{"d_mlp": 768, "positions": "learned", "qk_norm": false, "init": "normal", "init_std_up": 0.0224, "weight_decay": 0.097, "warmup_steps": 200, "seq_len": 512}
Each number is 128 + 24 x the weight over its row's rms, rounded and kept within 0 to 255. Layers, rows and columns count from 0. The size above them is the row's rms in percent of the matrix's.

# layer 6 MLP down, 192x768, rms 0.115, rows 117-170, columns 640-767
size [ 94 103  99 107  98 105  96  97  98 100 101 105 104  98 105 105  97  99 104  98 101 101  93  98 101 102 102 107  98  99 107 100 103  95 109 101  98  96  98  99  94  98  98  97 102 102  97 101  99  95 104  97 101  96]
[[158 162 140 148  67 166  88 133 158 124 160 143 112 138 165 125 149 141 105 149 123 131 137 120 117 170 149 105 150 163  94 183 155 126 117 156 151 116 104 166 139 124 155  83  87 113 120  89  99 185 171  88 148 154 180 134  99 118 114 128 103  64 120 172 108 118 111 133 141 131 130 113 159 163 153 123 150 105 144  93 162 126 128 116  93 136 127 109  83 133 131 152 145 132 126 128 126 148 155  79 160 119 150 136 132 118  85 153  95  92  91 141 129 171 121 120 142 114 120 107 142 138 127 117 154  78  96  96]
 [108 112 140 117 149 150  63  93 128 108 134 143 135 146 104 115 106 135 122 152 147 131 138  94 134 162 114 119 156 112  90 112 118 135  97 152 116  99 125  88 147 135 153  99 128 176 104 107 135 167 109 114 120 143 134 111  24 141 134 126  67 150 123 125 119 158 134 128 144 114 126 127 141 152 168  98 130 145 143 115 101 115  92 153 119 113 161 147 155 114 133 124 138 121 159 125 129  98 111 120 153 132 127 164 144 116 114 183 131 110 102 110 156 110  80 124 143 152 102 108 150 138 110 114 112 155 115 119]
 [114  87 141 149 147 134 150  86 131 125 160 107 134 124 137 152  75 120 116 153 125 115 182 183 116 158 109 151 111 175 188  94 127 148 108 125 151 113  78  93 110 112 131 191 189 148 151 111 129 123 181 121 121 137  75 104 134 110 127 106 127 132 146 151  88 137 151 110 146 169 113 108  91 123 123 160 102 173  97 113 104 127 153  56  83 126 155 159 135 180  82 129 122 109 150 140 119 160 138 106 150 103 154 100 151 167 127  94  93 135 112 142  73 143 139  89 104 128  92 112  96 131  85 104 136  97  99 125]
 [164 160 139 127 135 107 116 160  78  95 146  87 145 165 112 176  82 159 169 149  87 118 160 132 106 110  74  98 158 168 113 128 159 157 124 145 138 163 125 104 131 109 167 119 133 102 116 115 128 112 161 118 146 127 155  88 146 107 131 144  84 197 115 138 134 146 144  80 111 134 137 118 121 149 117 131  84 130 121 142 146 129  80 121 107 118 173 169 112 176 154 120 111 128 148 135 132 129 123 138 112 123 137  89 100 123 117 108 137 139 147  85 131 136 122 120 135 126 144 154 140 158 145 185 133 120 119 106]
 [139 116 110 142 120 111  82 139 121 116 144 144 118 157 101 138 130 154 114 150 114  89 125 125 141 128 107 128 152 155 144 102  95 102 126 101 109 172 116 139 145 102 152 128 167 162 110 157 179 165 133 124 180 148 129 129 137 169 131 136 134 124 133 124  90 134 163  95 165 135  98 137 103 124 120  70  92 140 108  93  63 126  73 153 149  99 154 163 114 111 173 120 139  99 124  90 142 145 154 168 122  96 128 127 115 135 148 103 108 144 155 126 134 121 166 127 159 132 147 162 121 140 114 131 160 121 122 115]
 [119 126  79 124 124 132 109 131 135  79 132 134 109 106 100 139 170 159 134 134 117 122 133 143 144 133  83  91 160 127 146 121 150 125 111 141 157 173 151  98 135 150 113  90  89 138 116 142  93  86  99 175 144 135 178 122 151 167 111 176  95 147 152 129 176 152 148 114 159 110 157  77 150 129 100 151  92 172 185 154 125  85 123  65 108 160  84 144 147 115 151 148 100 108  80 153 118 135  96 125 116 153 120 178 130 108 141  92 120 167 159 125 150 116 141 139  98 128 110 123 107 160 122 137  94 122 107  91]
 [146 113 105 151 102  95 142 149 149 172 152 119 126 132  91 102 109 120 111  91 148 138  91 115 115 113 105 158 132 133 125 139 173 127  98 164  99 129 150 163 133  98 143 136 128 129 131 152 147 121 122 124 144 111 101  90 140 129 112 116 119 133  86 104  68 145 111 123 149 155 166 125 125 168 181 149 135 108 127 128 149 120 137 159 159 139 126 133 157 103 115 142 112 145 114 127 145 167 110  98 113 115 158  97 136 161 154 156 166 101 114 115 129 157 166  94 150  99 112 143 174 122 145 128 153 127  90 142]
 [ 98 113 159 115  88 129 171 118 100 104 108 101 112 128 168 123 114 144 137 150 152 164  95 130 117 119 155 163 116 123 112 151 121  99 141 105  93 141 122 140 132 116 164  94 131 157 108 157 114 131 147 125  85 125 106 116 153 117 181 125 123 127 136 105  90 142 109 132 139 115 126  94 155 135 105 114 154 121 141 124 139 144 127 102 112 109 129 132  97 118 118 148 125 112 133 147 156  98 115 148 126 161 126 136 152 130 130 141 114  98  96 151 131 160 139 114 142 129 125 138 127 142 166 115 138 116  81 182]
 [135 126 113 102 109 135  92  75 133  95 112 115 131 179 161 142 168 112 134 109 116  87 121 117 131 113 131 127 120 137 144 140 112 165 100 142 124 132  91 100 153  59 120 142 139 130 119 153 109 115 127 159 131 126 121 173 137 133  92  77 138 109 128 114 107 130 141 129 126 130 148 117 141  95 155  87 114  73 142 100 137 115 141 143 151 122 148  92 131 133 130 102 123 123 130 108 120 148  79 144  98 118 106  97 168  94 185 138 129 149 143 153 136 165 131 121 132 161 129 114 144 127 126 114 172 168 129 107]
 [ 72 155 138 117 121 120 145 160 148 114 171 125 143  97 106 140 138  90 110 150  99 107 141 105 117 123 123 158 157 145 128 111 152 147 107 107 105 126 114 161 114 141 186  92 122 134 115 102 148 150 115 124 152 152  98 136 123 175 121 155 115 121 102 135 108 139 176 108 125 140  88 129 148 170 172 105 119 146 150 139  49 125 136  99 135 106 101 163 182 116  75 155 112 137 120 114 166 131 115 120 172 100 131 122 135 125 184 113 135 133 149 146 113  64 164 159 150 139 155 166  96 118 129 115 149 126 122 135]
 [ 70 112 121 128  90  75 109 103 148  96 114 108 147 124 147 135 119 131 132  82 147  80 159  95 122 151  99 112 173 114 123  96 126 148 145 153  95 119 101 111  89 106 137 139 138 122 128 109 162 112 126 164 179 160 139  86 125 136 111 100 103 140 150 129 142 125 140 143 137 132 125 118 130 122  94 107 127 156 121 110  85 142 128 120 142  90 101 132 146 101 136  99 113 131 141 159 172 129 146 164 134 157 121 134 152 100 164 152 133 119 120 103 130 134 108 111 121 177 147 122 147 132 108 137 121 158 105 103]
 [109 148 146  93 135 136  85 126 166 118 155 135 144 103 108 120 164 119 138 107 152 148 131 140  99 150 165 113 129 173 162 140 125 109 101 126 146 149 119 163 165 120 120 138 101 158 155 137 144 170 137 108 116  97  40  77 137 144 116 107 138  92  96 121 141 117 185 150 159 116 165 151 103  94 150 128 140 136 156 144 102 122 179 126 140 106 165 109 127 141 161 135 119 141 129 163 123 137 136  91  91 133 141 113 110  95 144 115 140 107 194 143 130 181 127 134 155  90 114 128  92 125 140 108 122 109 163 170]
 [146 139 134 110 104 124  98 159 139 180 114 137 104 117 120 126 135  81 119 175 155 119 101 129 128 122 118 138 104 157 121 102 131 167 155 137 115 148 138 114 129 111 137 120 110 170 138 148 129  97 148 133 103  79  71 142 146 141 135 161 112 135 136 113 169 133 152 145  92 164  71 160 116 117 103 124 147  96 129  95  83 131 124 170 119 140 106 129 105 122 130  80 133 124 119 115 107 131 102 122 115  90 142 175 122 157 131 117 120 119 140 109 111 129 139 120 113 116 135 110 137 136 104 138 108 101 123  80]
 [161 102 123 118 128 127 115 123 130 114 138 111 117 135 106 131 136 160 120 140 142 136 129 116 130 117 121 129 152 123 108 129 103 140 111 123 124 151  87 132 112 126 191 116  97 133 158 140 122 129 123 142 156 119 174 106 158 151 122 147 112 104 104 144 107 103 120 144 151 123 129 173 131 128 102 153 129 137 101 152 163 119 127 139 110 149 135  96 138 179 139 137 132 126  73 145  79 161 150 117 128 139 146 107 160 125  95 115 129 113 145  94 153 117 106  94 133 126 129 114 102  98 128 122 101 105 120 133]
 [103 154 105 154  87 132 140 144 135 203 140  92 126  89 124 117 119 121 155 135 120  63 111 134 161 120 130 126 128 119 105 128 148  98  86 126 151  74 140 157 169 112 135 156 146 120 148 184  91 160 162 139 139  81 145 103 102 127 123 141 135 148 125  94 141  84 124  88 181 131 109 130 101 129 144 114 115  89 154  89  97 105 139 117  81 108 120 140 119 109 130 118 138 119 182 117 161 121 121 153 104 147 123  89 122  94 136 155  89 153 136 120 104 165  75 120 158 168 144 142 154 113 109  94 106 186 144 128]
 [117 143 126 133  94 114 125 113 175 154 178  96 126 136 183 135 145  75 137 135 118 126 141 139 133 131 143 160 106 132 138  88  89 171 136 125 120 180  94 133 106 106 111 135  85 101 159 105 124  92 136 145 122 118 148 161 113 133 121 166 114 140 125 121 131 145 142  98 107 102  86 125 118 120 108 145 123 146 131 133 107 143 123 102 129 179 158 127 132 149 120 152  89 117 117 133 128 130 126 151 123 123 125 114 139 119 108 175 111 119  84 128 161 140 143  74  88 136 141 168 106 106  74 151 145 115 189 107]
 [106 148 113 129  83 145 166 120 139 116 122 153 108 116 130  99 115 154  96  82 143 121 129 170 150 172 110 157 104 132 167  94 101 153  99 106 115 161 121  94 171 132 131 131 143 138 162 105 150 147 140 170 110 100 120 108 137 145 150 114 144 111 142 132 166 140 131 114  94 171 151 123 141 165 118  93 104 113 132 117 107  86 138 120 125 155 130 101 122 141 127 133 153 155 139 145 129 126 119 129 126 108 133 134 115 111 105 110 137 187 123 151 152 138  99 150 116 103 134 173 121 149 127 137 137  89 162 127]
 [134 128 100  93 134 139 112 119  96 104 112 126 107 140 146 116 146 158 107 138 122 119 105 140 111 124 134 126  97 116 147 140 113 132 125 120 101 160 114 150 120 144  91  89 128 138 113 164 150 184 136 107 134 169 142 160 134 114 146 145 105 129 146 131 146 141 119 118 139 120 107 142 146 107 143 130 117 130 103 125 121 147 142 135  90 117 118 150 171 146 154 178 141 151  85 141 111 141 146  89 167 133 134 163 140 152  74 126 139 123 120 125 108 129 104 147  96 111 153 131 112 108  88 135 117 131 149 144]
 [153 113 108 126 118  97 128 102 113 147 145 116 130 136 105 160 101 114 141 112 105 186 174 111 144 144 134  98 139 136 140 113 168 147 132 159 126 114 126  96 160 120 191 154 189 155 127 133  98 110 104 182 164 125 164 114 108 107 153 113 148 104 122 162 122 101 114 154 138  92 168  60 139 126 138 153  97 120 114 140 131 125 141 141 139 148 109 144 119 155  81 133 115 120 135 151 154 197 102 136 136 142 141  90 121 147  89 153 119 130 125 143 119 116 130 149 132 138 114 130 137 165  99 101 142 124 131 170]
 [127 112 117 131 132 138 160 186 134 128 114 158 166  92  97 119 139  77 131 132 132 168 116 187 122 121 151 102 119 143  83 125 106 152 134 153 118  70 116  53 137 114 134 147 130 107 120 134 113 113 128 185 154 146 176 127 138 146 159 122 117 105 121  98 129 127 180 129 120 151 141 143  91 137  73 192 143 125 145 141 140 104 175 214 139 172  92 196 106 108 163 140 108  93  87 154 105 146 104 134 122 104 131 117 116 123 125 139 118 121  91  84 152 133 109 149 125 150 128 114 167 205  98 112  78 106  89 125]
 [150 133 123 131  94 121 168 108 122 116 100 156 120  90 181 145  96 119 117 132 140 145 138 104 148 169  90 127 132 120 117  79 165 125 180 124  89 125 137 138 118 112 121  80 149 161 122 167  98 113  80 124 131 163 171 121  97 107 144 138 113 183 126 106 120 142 136 107  65 131 113 128  83 112 109 150 135 133 147 128 128 142 190 137 109 114 126 130 143 112 129 114 139 121 128 154 158  89 122 121 106 156 149 107 133 133 133 144 149 106 127 113 106 171 131 105 144 184 136 148  90 137  98  89 156 179 123 124]
 [151 140 140 126 158 144 105 119 149 156 102 144 169 127 100 138 123 158 139 148 149 134 120 158  96 151 176 103 126 168  93 125 121 109 152  91 147 123 142 111  89  98 118  96 134 105 142 108 128 151 114 126  81  95 140 136 107 151 109 112 116 136 165 105 150 128  74 160 137 129 145 145 161  89 151 113 155  92  92 105 163 104 141 120 144 118 139 128 136 133 138 130 133 140  90 132 131 121  79 125  81 145 117 129 109 145 163 155 145 163 105 181 133 129 113 125 161 121 135  99 119 144 115 123  93 110 136 114]
 [112 117 122 132 118 154  79 114 122 117 177  93 135 123 104 149  97 116 124 144 142 128 155 127 135 156 124 107 144 113 161 122 144 127 104 145 135 187 128 113 140 124 127 144 124 132 122 139 131 137 107 111  92 109 162 148 131 138 125 175 161 146  80 117  95 145 163 151 127 121 164 126 154 170 121 100 123 138 119  96 119 134 137 195 104 150 123 150  64 126 135 109  96  90 143 110  92 142  79 157 102 105 164 115 147 111  97 126 135 132 109 136 149 144 140  93  85 113 175 132 139 122 132 129 167 131 140  91]
 [109 143 135 112 138  86 134 181 109  98 121 121 109 132 118 136 138 155 103 170 171 130 159  87 147  92 132 132  97 175 116 101 119 153 145 156 137 136 163 132 103 137 137 136 133 169 134 107 104 110 116 130  70 119 128 111 133 173 128 122 114 137 135 138 125 147 174 106 136 139 123 126 139 120  60 108 112 156 126 155 102 140 148 133 133 123 175 115 103 143 179 152  99 156 130 133 103  81 152 154 106 161 159 157 129 124 173 113 138 111 120 103 123 142  87 129 106 115  65 118 143  95 147 130 174 136 143 152]
 [ 92  84 104 173 161  79 126 106 119 121 126 162  80 108 113 113 128 107  80 150 112 129 164 127 111  90 118  95 150 104 129 108 113 151 128 135 118 106 133 148  85 149 143 109 148 150 128 165 165 146 185  99 125 129 114 140 143  92 139 168 158  94 127 115 147 138 135 117 126 120  86 105  92 103 136 149 156 153 161 112  79 157 153 134 148 119 106 119 137 145 136 146 151 137  66 110 140 112 148 125 133  89  84 149 128 135 144  86 130 118 123 164 126 101 102 168 130 112 111 158 130 138 111 112  92  71  73 167]
 [117 158 140 119 140 115  49 127 127 113 155  99  94 100 119 145 100 130 132 105 153 121 165 163 140  61 151 137 139 145 112  98 144 133 141 101 161 166 124 120 148 150 124 126 104 139 102 108 100 127 128 166  89 125 137 147 110 112 129 139 117 124 143 149 148 121 120 157 157  99 138 126 117 101 108 115 144 165 123 108 161 118 149 150 112 112 115 117 128 105 141 134 149 123  98 125 152 111 119 155 117 146 116 187 109 153 136 109 133 158 115 132 106 139 127 139 116 184 130 109 114 124 121 102 100 137 163  96]
 [ 81 116 146 111 143 137 152  85 137 161 177 151 152 108 116 122 126 119 159 136 103  90  87 101 139 186 140 136 153 105 165 104 126 114  98 175  96 153  89 122 147 125 147 130  93 128 125 146  76 146 146 160 116 106 145  74 146 107 145 121 118 178  74 127 102 117 127 115 101 116 135 114 151 139 145 128 114 134  92 131 129 128 124  94  80 143 142  93 127 140 113 136 128 120 117 164 164 116 107 137 123 120 166 138 125 135 118 147 115 133 138  86 165 170 106 108  89 147  88 114 146 106 104 137 182 162 141 138]
 [113 116 108  99 131 138 167 164 151 135 108 155 128 128 145  84 100 144 153 114 126 121 136 121 117  96 132 105  88 110 151 128 141 150  86 152 118 156 126 139 107 191 156 148 138 150 132 143 172 138 126 133 142 148 159 124 148 145 182 125 116 102 129 126 110 190 128 119 133 159 141 113 160 111 134 155 153 138 131 111 138 111 190 104  99  60 144 167  97 147 140 130 131 121 127  87 121 145 109 126  87 124 132 117 113 153 154 165 138 113  99 103 126 127 162 128 130 123 152 117 131 129 106 120 154 121 101 126]
 [165 104 154 120  81 138 142 179 188 134 123 126 102 137 132 149 105 135 137  86 136 151 124 144 158 187 119 158 126 112 147 132 171 138 118 137 115  86 135 117 137 144 152 105 142 130 122 150 128 147 111 121 112  95  79 153 159 104 136 129 126 159 120 133  87 146 122 129 118 151 131 175 108 146 150 111 102  89 145 100 115 139 145 105 117 159 134 161  91 123 142 114 126 130 120 138 145 153 152 106 126 111 147 106 149 126  91  89 128  96 141  96 121  96 147 133 116 126 126 120 159 107 111 122 143  94 143 108]
 [133 102 143 146  99  87 137 140  84 109  83 106 100 110 156 101 103 109 109 119 159 180 113 126 122 145 140 134 147 136  96  80 107 116 118 137 133 170 136 136 106 110 141 100 128 120 153  98 166 107 108 104 134 110 165  95  84 126 160 120 126 169 130 157 140 115 123  65 108 107 124 131 156 122 111 146 171 120 159 119 149 121 154 172 131 116 104 172 130 150 104 106 116 198 131 143 128 145 106 149 102 116 133 142 146  88 111  91 121 144 120 149 107 171 138  94 167 136 100  97 151 149 143 141 121 147 118 106]
 [ 64 103 105 180 133 128 163 118 146 152 115 155 135 180 141 148  99 158  97 130 119 135  74 120 147 118 115 149 117  94 128  97 142 121 127 120 162 108 129 120  89 133 126 112 120 110 129 133  90 167 168 132  91 150  80 139 106 146 112 102 159 122 150 124 135 143 141 112 124 137  73 163 122 152 122 109 107 106 126 132 101  89 107 150  87 142 105 142 116 137 124 107 152 129 114 111 166 139 106 133 111 136 123 152 126 173 140 142 152 140 103 103 120 118 150 132 147 115 145 147  95 163 100 172 137 117 146 138]
 [119 113 144 131 124 159  95  92 106  94  88 154 154 148  94 134 119 151  98 161 181 170 121 109 150 115 105 128 173 148 159 156 142 150 161 149 142 136 119 125 130  90 133 127 129 127  94 141 108  96 146 100 106 149 120 158 125 104  85 145 138 119 160 173 150 137 112 173 120 109 162  95 103 134 125 111  80 134 155  91 115 120 100 126 140 150 124 127 153 114 115 100 127 130 134 112 126 135 121 120 135  89 113 145 123 145 112 128 121 139 108 116 151 127 111 118 146 118  98 107 140 151  97 174 117 122 120 113]
 [164 133 112 137 132 118 146 103 123  78 142 121 133 112 138 148 133 117 131 127  89 136 140  84 116 133 130 127 131 121 145 125  99 134 144  94 142 117 120 127 149 129 130 146 116 143 120 136 132 125 114 155 149 133 168 129 125 123 105 128  95 143  95 160 121 134 109  95 121 154 102 126 117 117 171 129  99 168  84 112 103 122 136  67 123 182 123 153 133 142 152 157 118  97 136 107 131 132 141  88 109 116 126  78 144 116 107 143 162 142 118 152 172 128 108 141  73 107 141 138 145 105 139 152 131  83 151 129]
 [134  95 136 114 123 129 115 169 147 112 141 121 137 106 117 139 121 146 109 154  87 141 132 103 111 112 176 151  91 104 136 142 157 141 109 123 132  92 149 133 131 149 124 142 133  95 147 105 137 110 112 113 145 110 118 136 155 152 129 147  83 123 131  59 109 148 131 120 143 132 134 163 117 150 167 150  95 108 146  88 159 154 125 124 144 118 106 120 154 124  92 125 136 134 142 117 164  73 107  91 161 127 143 120 163 174  95 100 142  96 139  97 143 109  96 176 104 112  98 121 137 150 103 113 138 154 140 124]
 [137 120 149 115 168 135 126 123 112 176  99 141 189 129 107 105 120 144 118 114 116 132 158 166 126 146 124 125  80  58 112 146 119 137 144 142 114 133 125 131  97  89  82 137 120  92 175 119 147 117 154  85 144 115 139 132 112 125 136 139 104 128 143 123 157 108 111 133 172 106 141  79 120 111  98  99 138 139 121 148 104 110  81 161 123 145 128 122 152 145 120 156  74 110 110 140 107 119 119  96 162  89 156 124 111 179  97 117 153 183 112 118  96 157 120 132 163 146 121 146 129 123 107 109 130  97 171 146]
 [100  92 156 152 106 146 152 118 123 109 134 141 143  99 131 143 160 149 185 123 151 140 148 151 159 138  91 138 139 104 127  82 165 164 144 138 121 114 136 106 158 126 125 130 131 104  96 137 147 103 114 132 144 159 101 101  93 144 114 126 123 157 128 140 184 106 133 157 136 129 137 146 108 149 107 100 141 106 145 119 127 151 149 139  85 148 120 167 136 128 112  79  99 128 145 151 146 131 113 135 113 138 123 149 140 150 122 186 141 149 106 101 127 105 131 150 130 154 147 164 134 144 130 124 146 141 112 142]
 [131 109 130 166  95 113 130 151 109 151 108 116 117 126 149 129 147 157 118 148 116 152 113 145 131 168 161 118 123 125 121 115 117 140 132  91 137 128 124 102 117 156 152 129 153 125  96  85 136 135 116 109 129 113 141  99 113 109 111 157 173 127 140 130 135 120 142 141 127 150 119 161 145 126 109 144 136 136 155  99 146 136 121 116 167  85 125 135 129 144 119  84 137 137 181 107 167 141 176 166  91 146 151 116 165 110 161  93 158 142 145 138 129 113 128  79 174 212 116 111 124 113  81 121 103 155 161 141]
 [ 95 100 113 125  85 141 126 141 142 149 139 145 146 123 124 129 160 151 159 159 114 124 100 134 120 130 105 120 131 142 115 147  97 169 123 127 151 147 117  97 128 143 154 158 122 158 107  62 112 163 111  97 136 174 111 111 107 165 147 129 117 126  97 145 116 136 126 154 126 128 108 104 102 165 103 169 127 145 128 110 146 103 122 136 135 121 120 124 171 159 151  94  81 112 110 157 127 124 157  94 145 124 100 150  96 110 109 105 109 146 115 114 126 141  87 125  90 100 131 120 124 142 103 146 101 115 108 118]
 [147 142 102 104 137 126 135 135 137 170  96 147 156 125 169 139 141 165 122 127 128  97 155 104  90 128  89 120 139 198 141 116 130  98 138 144 118 110 123 163 131 119 176 118 154 146 126 137 143 145 156 125 111 125 143 120 186 175 143 105 124 132 120 154 104 162 125 128 107 126 106 117 103 170 134 158 104 157 142 131  84 154 132 128 117 130 150 134 106 153 150 144 102 107 140 103 127 162  85 109 131 137 113 149 123 150 130  98 127 135 116  82 141  90 165 114 117 122 129 120 135 122 113 125 104 134  81 125]
 [118 135 128 130 115 104 153 124 102  91 130 161 120 135 127 138 125 109 152  98 146 127  98 114  52 153 102 141 110 108 104 122 122 116 127 130  70  75 126 120 153 135 137  98 113 129 189 107 159 140 124 107 105 109 121 128 159 105 104 104 114  83 170 133 149 131  81 186  92  78 131 102  88 117 139  96 163 126 176 142  91 124 154 127 134 160  98 125 134 141 127  86  75 151 117 159 101 102 135 111 126 158 138 113  93 159 106 100 148 144 120 128 110 175 156 178  85 126 125 138 141 170 143 121  97 140 124 152]
 [141 119 134 164 129 145 145 176 143 117 139 128 152  97 135  98 135 166 138 151 158 100 122 136 104 146 145 187 131 115 117 113  86 110 106 108 144  64 128 125 163 131  91 144 107 149 142 150 103 150 144 137 133  96 121 145 101  87 168  80 114 170 114 115 166 177 134  88 123 125 102 119 102  96 138  93 113 136 111 130 130 112 133 112 122 155 103 137 167 149 110 104 126 153 134 133 149 134 104 145 146 147 153 135 149 137 163  97 129 113 129 111 116 144 168 132  94 133 125 150 124  86 137  88 152  74 131 124]
 [120 133 140 128 119 135  90 138 115 143 131 132 127 136 122 133  72  90 126 119 120 114 100 137 133 131 150 159 122 158 127 102 173 133 150 131 133 155 119 143 151 117 116 101 131 134 152  93 142 171  92 122 139 125 149 150  59  99 115 159 169 125  80 126  80 144 141 114  98  81 120 142 147 145 161 158 127  79 177 103  91 125  95 117 103 149 108  94 169 142 152 145 102  84 150 138 122 169  98  92 123 129 110 123 163 158 130 100 152 120 106 131 156 153 120 109 163 125 151 143 137 118 124 138 139 126  83  93]
 [173 185 105 144 152 125 148 116 112 132 101 122  86 116  79 128 161 125 112 108 125 158 120 112 147 149 106 167 137 102 134 113 131 153  82 115 143 148 133 111  90 158 146 145  84 143 101 142 140 121 101 145 141 166 134 141 150  97  99 141  85 113 137 112 156 128  92 149 170 127 149 101 140  96  88 160 125 135 123 103 148 124 160 137 116  86 114 130 150 135 128 162 129 167 135 128 119 184 115 149 101 158 102 107 127 138  68 137 106 145 164 125 180 106  84 139 151 138 107 141 161 169 163 157 133  85 131 134]
 [ 97 107  81 127 116 118 115 165 114 117 170 102 130 156 158 166 121 154 137 149 156 139 130 138 157 145 161 115 113 163 123  84 142 134 149 110 114  99 142 109 118 140 117 112 146 124 126 121 143 143 139 121 161 178 102 157 140 139 103 149 133 151 126 126 106 118  92 107 130 113 117 134 144 107 126 115 170 129 157 146 113 148 120 137 109 113  98 174 133 137 118 163 139 129 143 115 124  84 100 103 139 146 132 149 137 114 141 114 176 137 147 103 131 100  99  92 104 138 124 125 144 191 136 149 125 129 134 107]
 [102 174 162 109  91 105 103 160 124 135 125 155 157 105  98 107 153 107 109 110 127 132 127 141 131 123 102 125 137 138 102 160  97 113 119 132 104 107 116 158 101 120 113 110 103 149 116 172 137  85 117 127 122  72 126 116 147 108 148 105 113 158  99 125 140 150 129 116 133  91 136 157 143 104 162 135 185 141 139  99  92 137 138 139 144 153 135 127 135 129 195 114 164 189 138 143  65  86 118 126 144 146 106  84  75 175 124  94 178  94 148  81 107 148 134 124 129  91 134 161 119 166 117  91 149 110 169 149]
 [137 137 100 115 146 131 159 151 147 126 138 149 125 170 155 109 136 125  99  56 114 136  93  89 107 137  99 145 109 135 114 103 186 112 164  91 114 119 109 145  94 136 131  88  82 150 171 126 139 114  99 156 157 141 105 163  71 121  88  75 107 153 147  80 140 149 104 133 117 144 142 171 121 140 127 129 127  92  71 136  88 108 162 138 153  77 103 105 162 128 144 130 128 139 116 154 127 120 134 123 153 114 122 135 117  99 172 113  98 139 136 160 143  71 140 121 147 138 171 114 103 128 170 126 132 144 123 147]
 [112 150 119 124 140 138 133 123  73 123  96 134 190  73 140 136 117 110 122 128 166 110 120  65 135 126  95 131 129 104 142 165 116 116 135 114  98 108 137 106 142 106 115 122  97 117 106 179 129 101 155 133 129 104 175 100 166 142 136 154 134 189 120  92  65 137 145 157 114 139 111  83 118 105 104 104 103 147 150 129  85 131 100  76 173 145  79 112 146 110 147 122  92 116 116 119 132 137 163 122 129 162 119 148 127 138 127 137 108 100 124  97 156  85 130 115 114  61 157 142 134 125 161 156 131 149 125 154]
 [114 135 110 143 112 136 155 130 120  84 137  83 158 147 123  67 101 135 152 115 190 158 139 125 137 126  96 144 120  62 157  95 142 135 125 144 110 159  77 168 167 127 147 138 101 116 153 163 103 147 115 169 123  77 102 150 156 180 134  75 171 149 151 163 107  71 101 142 150 111 158 102 180 170 168 118 139 153 101 104  84 118 135 160 104 162 143 115 100 133 103 151 156 128 132 128 136 135 120 128 103 131 129 113 138 115 116 145 148 129 129 113 110 117 112 126 107 102 111 132 166 110 104 119 112 132 132 123]
 [153 119 169 123 126  99  99 142 172 180 146 117 137 144 176 135 128 161 117 136  79 137 128 113 117 115 101 163  74  83 117 118 107 153 139 160 139 141 161  87 135 141 149 155 112  84 159 110 112 158 136 164 129 115 118 118 123 120 145 128 105  87 149 118 126 167  98 137  99 109 122 121 118 126 107 111 119 142  96 111 116  94 182 176  72 132 183 155 111 161 141 112 151 171 100 111 151  99 123 143 140 138 148 141 145 147 119 110 140 137 134 108 156 157 127 152 150 122 120 145 140 135 112 114 108 106 107 124]
 [116 113 158 162 138 153 172 153 179 135 159 168 119 135 147 150  93  84 134 149  93 150 124 116 132 145 112 139 123 113 120 140 148 114  84 116 147 149 135 160  98 102 114 144 121 105 156 150 153 174 136 125 140 100 151  91 142 147 115  70 117 160 110 117 120  90 119 108 151 114 120 135 141 126 148 151 163 117 118 116 109 153 115 101 114 110 139 118 157 116 155 158 117 143 126 133 150 139 105 144 181 171 149 128 122 151  94 138 152 117 144 112 163 131  87 126 115 150 125 120 160 122 116  90 108 109 136 145]
 [127  80 127 134 108 138 122 139 165 122 133 152 130  85 118 146 145 105 115 115 105 111 133 117 132 126  76  86 127 140 104 152 146 145 132 101 118 135 144 104 170 157  97 123 182 174  99 129 144 105  85 116 153 129 103 118 131 111 164  97 150 126 113 100 165 158 128 147 113 171 124 101 113 111 135  95 132  96 145 145  99 123 139 108 138 158 155 146  96 163 179 133  78 127 120 126  92 129 151 128 110  80 113 114 131  81 161  96 143 143 159 135 133 114 107 143  81 149 127 118 138 132 107 143 144 159 149 111]
 [ 95 145 101  91 110 174 117 135 104 163 177 106 151 112 128  64 116 128  94 138 103 130 108 129 144 128  93 155 103 104 134  82 117 100 142 110 149 134 105 172 157 126 138 154 135 112 128 137  82 102 138 159 121 123 180 111  91 110 136  76 139 151 124 101 151 149 132 129 115 152 145  97 131 174 115 136 145 125 129 146  86  93 129 146  70 138 131 144  94 131 159 124 144 148 117 130 167 124 184 121 131 150 131  92 117 117 146 125 105 125 105 135 108 138 112 107  88 138 134 159  77 100 179 107 163 133 144 127]
 [107  86 126 163 117 127 109 106 107 131 161 160 111 100 100 119 132 117 120 115 129 103 114 117 178 132 134 107 152 203  92 123 147 123 126 106 103 127 148 121 121 169 101 105 166 141 111  99 108  90 144 112 134 119 134  93 115 123 130 132 121 164 131  96 132 106 127 102 118 112 137 138 128 164 123 129 153  96 138  86 144 104 130 121 122 107 127 178  89 135 199 116 116 150 182 146 115 105 133 135  85 119 145 174 145 120 112 102 134 120 117 113 132 144 140  85 113 140 122 122 120 109 120 142 136  89 159 114]
 [134 108 127 150  94 135 107 159 119 109 148 141 182 172 145  90 140 130 107 127 137 118 122 131 150 126 114 157 168  96 123 138 154 151 132 142 107 136 116 116 115 132 132 164 122 174 120 139 133 137  78 118 114 138 120 124 134 101 134 126  99 163 161 109  85 138 137 109 121 114 101 138 120  82 103 142  76 165 112  99  95  89 179 148 176 157 128 121 162  96  83 117 132 103 144 118 132 119 152 119 155 139 136 148 141 119  76 151  99 169 101 108 116  96 125 137 157 117 150 119 124 171 107 129 168 138 128  96]]